Weights of a small transformer language model: width 320.
Each number is 128 + 24 x the weight over its row's rms, rounded and kept within 0 to 255. Layers, rows and columns count from 0. Numbers have three digits each. The size before them is the row's rms in percent of the matrix's.

# layer 5 MLP up, 1280x320, rms 0.238, rows 16-65, columns 64-127
092:123136141119104101127078125138099120159115086142117113108133136096115122103130138109115151119125135145145139141104134095103134140132123113133164124107112131131122191112137178141130135140149144
097:132117145123112122107134114132158108132169133141187140132130164070109090129110138098151132111156156137147159128141123115150082119120127138096116122122099158174144140132169133134147095100114142
111:136139094082151132158150148108131117093171117183097152102104119137151098119209121139133121132114100146116134116133151098148144125139159135099171117070104085101134112124091118148154137177125119
100:107163160095189135120138140121123111148121118148155125137105149141116116164151096096144110106137118095117131110164064112153146075125149111115111095128122114113104140121116090094129124108078130
101:113124176074142139132103094107139115122105112131188133177186116123173147123141137095114140126099112125140125145145110158123115125102104118137118104095091104151150137136133134131080138159155128
100:159079164122157149163130134167111133114139149093101140164148161139138163135148149145137125128124154110182094084114105149130132104160095073123095114142098137092137110149127108052086147118105108
097:135133166090111142161128099110090141117120162179124128105097146193129159169136112072152164126143077101127143109127144094122152181089159096112176128169099094141107149115127104119126137123143138
101:147119106125079125174109124136105111170117111156122134145133123110110148120146153116109087132106163090103135130130156159149145145157105095127121168123118141129140112146107130095157116158104139
120:111164159133096145103102117120128124132127130099181151168124102145119095145137138128153122114078124150118117165138125176106157131111137114135162171125156115080128155122121149068132105156155135
097:117114125120115150143173126132123122124093076090117133144100125130148131132124116102115184133132096123118190152158164101103143107131141106137151134176141179121122091135121152125116120116120170
101:149144135106135161137134117117150142187112171142099110121118165149166131162160133133133116111136163149146158160175115147156112157088130089165144044121104148120100123082117106137141132090100121
100:185134141117175149125131114123088162186118134130166115139144133147129155146118158144169125168164133087127128119076154141091130154160165099123112153125130141133151129126157159118136123128168137
101:109112141121146065128118159154120099134101119148147135129161117172152123118113119149151124120109119158082156108132112125151118118158142151122133119125115156125147143133118075109146134130121112
090:143090044133086124111134145096095137106147163111165103094195092139084111063165060142086130125121117090146139119079111118124115100136180110126128146095125136146112101132115187111159111122138142
100:160072151163137110129156118125086158082132134123100152153174135144102108143124155101118145105144168109172173120100105165123135096080128133121156092076137152130139122063146154115128139107148111
138:119126140110163164141164121135118128165115126114088116150164119140135143187156141134122089133108091086118102153113116101089150121079138129106141120113157114151122150108101126145139101128161120
102:118124129140170090107132119154132102113094147108185157082131092155115137152097129125163112105120140100133085169101122131098139129111118143120122155135166143128122092113147145084146114119124145
099:102129137116148104092148146135096102175138174084099128123164075163119155131164086134103122097118091129170099126131118128123092133092109167129132146122103097147131124130158142136169160165110153
092:070184124120085103113163117163114108114106148088151100116106141120136112137153089108136152133122146161129143100130094127140113129152103124095164087118129132162104145088094106132101158144153140
099:130106106124136111141118126168112120117144119130113108130125095160160094166167109104132121109152138108106119150177097101140167131098162182097117131117134167123112125095159138135143109122159152
105:165075134099153128152129083112142131161155134121139138135162109130113127081113101125133133110135066095133117163124129133130084110111125125145135172109137116174132137088164148111119134097160112
102:138132159081134135133088092122148171118132118100170132215138142096113106137149121154100085149137093143130176147173123104136133116113110134153100118087164126122108084125133133142089126133113122
100:137111108115123154129117104127116113139108151133145084122149151143117121124146099108123111103120152144087174143144137130075118145113134150171114129120100109130093086104132120141146129152116142
099:144101135127139135154106133113130121158127096171138094148125093101172150135126124111073127153116139128131103141157144115122137171068153144136158130180126161142110161115120149110140141090149104
099:118139115099168171098094139124066160146148123137157170129125139145116065110125119108116122138120099105139141148132140132135117099090147114074124144108097119105139193142085098105123119138137119
092:120128096088109145160128111172132094116107115138105083081116121113126185138116122133117128115152125136088117137148116112189090108134128144132131163128161107155121133080114138116148130169119095
096:136132163113149120104167076091096096163081178109141142149123124108142164155120115109146114089145122142136142167186140139149138096154131147138097132128102104163099131143140080126134156130115137
103:114102174136119169177113105176112160079133180150111124087117141167138119144148152105122114129160136086123147118075138153107130151140131157139163133157160137137163137127120118070136152171138075
100:132125094077135157157125122137158125106092122086140131093118110152069111111136120136099165157107146129118106103152159130138130104134113155123146168154143137104133134116153122145127124165134095
094:131143095104112140107127171084094095129092141151153134123148140119086151136130133154108145167134126132145155132102154149124136132163148094135137128176147103150112105140106130118134102137135097
107:094154083099132124154153174106146128114099156151139155130141142113143128161107111114164108117112091106132121130120136178118133162142141147170104135134116082131119103128143156090138137148073143
103:091119143112102129173141107115114127125130122129119140155146130126101109125122089176058147176123087139092117132135134169129134067084089123126111142084127110117155143119092128142126150110160115
099:140126126116138119111116142148099142133103134096135122126078094144145137158142141092152152132107136087160142146098123149145109127190130100140135127155093147135107124148098121117152166159129113
099:092137162123141109122106123124186120124140081135117136164154156124118177131139098162111136143147141113133143131141116116084150126140108123117102155121153160131153169120144083145096119144119119
092:111162162117129099131145092136170147133150128088142120137154134093142107122161124149122166151141128140125118150133121169084102129129133141111122142119158156141087113159094152110136151141159166
098:136159165114100136120124098109144094097116118175168145120156159168154127117168118121133132077097117090074092123144136167106075117119149186125145140105123139136087115143163147125131103114190171
101:125148127084110118156106128141137140120137161105143119146118180144126112162144120101133168105180178115122150151098134126162137141090147075149085122171130145150134079115124136117117116160110119
102:119141147154117184147082156098129133114130091112143112107158107111119113138139101098135112112133105155140113123120140124080159118089170166133105137092145126120140149119145135139080119129104145
104:127138109117120153096126135135120132107136125165133092160158154143112134139151070129140092109066159147158155128106120138084090124115150084150131124147118144095129183133123105151135111096089126
095:150159103123140126119119173127130110117092119145134129158145125149122145117138127128146166180145094123129119118151106141131112162143119089142112118178127097118144101157114113147113124105131140
093:137162102130114127131120082137158142118146154151113094133139128127127117182134123111151161136152162106130125121099149150101101112129116122131133124079097101137174092115091171145129134153095118
096:113148110134077118099128143111153145156160132150089162130168131116136115139164149150105120140155101107112143090157132111142103144171109109128158122120151149183151132094157113153125135131120111
091:115099135103157096138142147158123116146122139176131117143132135127136115126147149136147129111133111147123139112138114127130120121185151119113117122137157104130184135119067137080119173152079155
107:167142126131137124155097143133135170153133157128117093108159165122148137145124125142140128151144127147113153159146134143125128149119134118070140133120114102171129152167151141112143133123123195
100:130154123132109164126142125152168140112098147116123122158103132114106147154140139110151136151116088093148102090159172156130122132177156114165148132127129124111094121154122162144146157116089119
112:160108100129090144177131111138133139102101176074130144106147115137140129120157148187134167100085114112155113155069097147125140083165166145109098118133155146120099070117117099173158116153125123
097:078122112118135147118147151116101166110144096130135089089146126171153134163131122149143122145116145088146151126082153138123125160082142126134084147148138080194152082157127125144163129108154129
099:098153137160123090129120171109096097122106120130129158145177135161146114122134066121145116117108123197154128159127088125091109110157124163125151142137076095127093143160134152086143104148126200
108:130157124154075108140127126159165163166157099134134178138120137131127118150137143110091093121172116102117165130114162137172150141159119083173134152142120138126136123138125179117153142132137140
107:119111143099124112144114147089108141148127116082102169094159101168110131106109072129103091093134150102117150153101127121084141140133154119092120145170158145147125125152125132157133091112120148
# layer 5 MLP down (transposed), 1280x320, rms 0.13, rows 16-65, columns 64-127
099:121087112136120150135111074099117129119116105065086141087143154127123110129102108159123121145117145084176120149149105118135112085149109117113148137117125107131146137092121099097140134079164106
089:143123122128155106105123108097083147133153180130106146128147145128096142116127172138140168129182094139154165136092092132111163136153106142150131122122129065135095137148117099109154174121132129
117:137129130130173147125146135158159140119129127098134170127109100144140101155175178130123146133133156137150135103135148072167172147155168135077155122116109150073172127156150129129124139104095116
092:164100099153112125111097146145138136122108138171127132116098092134126127086158116114123109138111112123097107097106159160178153120092150137134112139129192152185131145105099055147149143120141147
097:112132118132120123124154105161119113112104137101107150141085081135154075172084140154100093133128133136129160147095111121119099145134115098136146103113149161130130126105159130128151137174124131
096:113107089177133113123124140080133133106117162129104070144153149149084131139114092054144149127130111139101156112123125111138152119142115133103124133138143121137087163116097112126100100155118120
098:138157126121139096121129136087153091073103144156108127131111167092138139095108147156126132125147114160120133119130123099101133114214125075157149091102141125105150089170166119135136146117112104
109:150099100135143092107201127122151117158129145124134085127106127131128140142131114100133105112100117117146161096115143112122152131150115181184141136158124106127101120109122143179159141058126123
142:144175142170092151090102111105105134155140106081131152154162088154117135125164094170131120138127152130147126160129111167107173127151158113125149154152138125122131149116130134087140120116143149
098:122134131123119141138137137171100152136121126090166146137146097077153103101123132146124138170150157090124142103138116127145140139130090144136158126125111143100092130105114142140096132110112114
094:123144142113123133126159143102097098132111119139116140159143119106081153151135096087148187094144105127073147126104137163143156151133122134104163095104184147156139129136139150111136097137151111
097:146111123140119138143119132138156142132174178112157105111145123156124175142149122077098145090138154143163178130124120149136145102111143158104150120124128173115121080134142109114179151141136152
108:148107125134129105135149147113164073179148122131118093116094134137133113129133133101125106134132121140153129138108166134084122131139116137117125144174145114134104127148156133125117153139152178
094:108151147136166149120130117150108124153154103164125134162121153140103140066108185129105126117145102104113121171117127141139116120117137128142171094115076110158129110139137122156119107119163132
099:127112172148119151096152137096124129108110167129120110127148146102067082132110136144141154140144124158136121170169161114132116093134134127117144117149128141102134119079178090142127129086126133
136:171132094113088163141101131137169139147143139103180160110130114092143142109113101092142169132117120189133145156108162169115117125148144127144151170130085114102164139160145120090120159087109115
113:165146178106133154114146122115123133209087109118100117091142086131109103131121118131113120126131074109100182122139085095107110166117145126156129096121102129138101117091126097131195149175165160
100:091144101164095130083088134088179125140143160146148146107134117133139146145154089121124143110155111134126102137130132176098106148139146097141093094098139079117142086161156129090141085156135122
077:108154145075112119137109113118148142125081094169113114117129081108146105149161108119119102117087106096123143141091122162120136167133166103146124106166147097122135141104161138130118102093110132
103:101141115106117097086124108137109118162139097141150131121107110137121116108134151116110118150152122125207137188107105142104168129126144167119109131187121110156128076134105095121124128097141152
095:151139179151094108107146145110141119129168150133143158101183136149136155126135103160128144098147110126129133087104162189102136154129098120127175119135105175140135112205104143106118141115107135
096:089114113156133116141150128175084109116128102132098106164096153127113121121122163107124096109050152127141146146112070118154093125122121117128119116140089121118126088130087130192125162171155153
110:146085139121131104129120139149122159161136131118099123110175123125118109150155106129151112105081157156102114125130105151133105112119158109126111155149101109124093130183145125132123148141084138
096:171138125081141116105107113111148118115119140175149155119116117117132151124105122134130134133120149153146147067115158140160131091135116109170163130125142104119136133126170078134128175145135154
090:147127110108128097123132121107125144129144121170092151137113140103177097132120097184113118125143115136118091134127123144149118176148124128150151152136141155175130076144137126118136095153136114
087:161096181124117123125121112116128104084129129084152114181119154156129144119125135138079173063162108121110120120082136157147150103126128109112131131137102131130099155137136154097165116106168082
096:129104152152127138137178167133103108152096094126111169131126089098141080132155101142139105086147141115138106140161118134140112139114110145088104117114118119169175133104146120129162121172142136
111:127077178139095112113122107130144185122156163146087128138119114129111106158118147105069139127140162122135160152110152141134121134067095155122142095091083150123115092156120116110117136135146125
100:103133103101116127121145126154156150176099149155105135114136095121143122155126143124130166103164127108124117169129166103161094148141117096154152140120113090120118164129142141179148101157120159
084:105150128141124182164146133146121141083084146105136168123129065083133155147155149138160144137112130154115138129172109149085128135170123095100140111154122134154088120093185062115144137186121120
114:104095140152130113118095100109123130138131120094089094133130109139126137106141132160112171154124162146124155165127130100136145084112113130080144138160135161095128160135077106154122140100205099
096:125091135101114157142117127117124164123135191146152108104125144113134125128111191131107122107080092141109127118122102169097163127107115137098110168125132126131123134095108132166111100159135106
103:119139113138061150166124110131157104069161153148131097127100108120081145136157098149121120153108145128123091102109134133134099139114149116165136160096154090140129150128144150117146117169119155
093:160137090133122073131131168107127135133155117128075142131118132083109111109134133143133160146192110096168132135183153148113108150082098125108117144115146116134124126144164113110142161141122137
094:157094111143118166116093107147119122132132130117209123093093132107142108095153151103113138156178123156171104127185115156191169121109092095114118121120147084130102104094133118148172137133100101
106:123085124127106124151091101158125165124126117131111128133144085137151114146118153173110125116123122039110145161138162146111121132107153135075064145127116163111132121122102098119128111122126128
098:165133132112090182159150135096097145116073151103078115091149146120152143116156144117116132117134139092150114135133101106098138158139129123144123109127128113120052148141123115125159170166131147
094:164143148105155159134112118103115162137154174117105161090167131078119126135162158125101123169129186077153145164100158135133136104160120114118116112151106149178107128103127121130129135082148121
110:135159177150108117085078108092164101146146135162109103152120142121159101106123101112104135118154106126113113132160117103184133140113099119105124135127119105115144161134125118144153120151065100
096:105155108140153169101162150092134122141100152167155143109154078139138088144109120123125091143139131126102132124163143136125120153150139146154143114138124141102146119138102106146135098123138088
093:145111105140135161142137172134117134128131132112124139089150144134118178104131099132109122173082124153086123124150094138120141130100140135161111119171089147156135124149102120125137106096102123
095:118129122152142102153143145124139122085127175140146109097152091110123144169134146134162105112146133129157173094122157123107136153113117148131111116106083133180162102117138124128165096134122142
097:130153132167126139171109116133124127119098085138089092088116133143156161094163109165102122125118108154081148127149140134112163131104135160147191140102133121131116160178156136148139129100167120
100:130143111162147095142105134073096141092137118100114164114106125103133124131085147106143141144129164136137155127085140113141118132160125123167161146173127079129117157105155154123157136113158136
117:109136171122170146159127107146091114150146113101105167136164118133139103124151133114115120199098147127158119158130126150141147114072105139107114131118127145120107138109142091114123094095128134
124:141100138104132113098097134115118110081140126128109129137076116100081117087176156142109177126069129108150099138088105099104152158092123153154108140149124150150082136140096147123173144134149107
094:155108097147107115155125112154155158137127174192152128095138162077093151120149081101165105140144091124167084159116138168127109082102110100111153168131123153143132130114132113122114156126137113
118:067110181112142162134152168135144139131126157113074131141131140088105127140110105126124077166142142123138083166169111123121108130149138103125155151165157137115119116067160076083140132135178118
111:097134082116156104077111135067142132106147119148150123091087129133093157159148150122113098139117112098140165136144083141169157158105112150106149184148122133109157133095168124125120143078121110
109:133134109127123142132142127088138107171159106093112134097120104098182126108106110109094131114166104141155147115122145113136090118120149099138161115118150105116107146125160128127171173129132152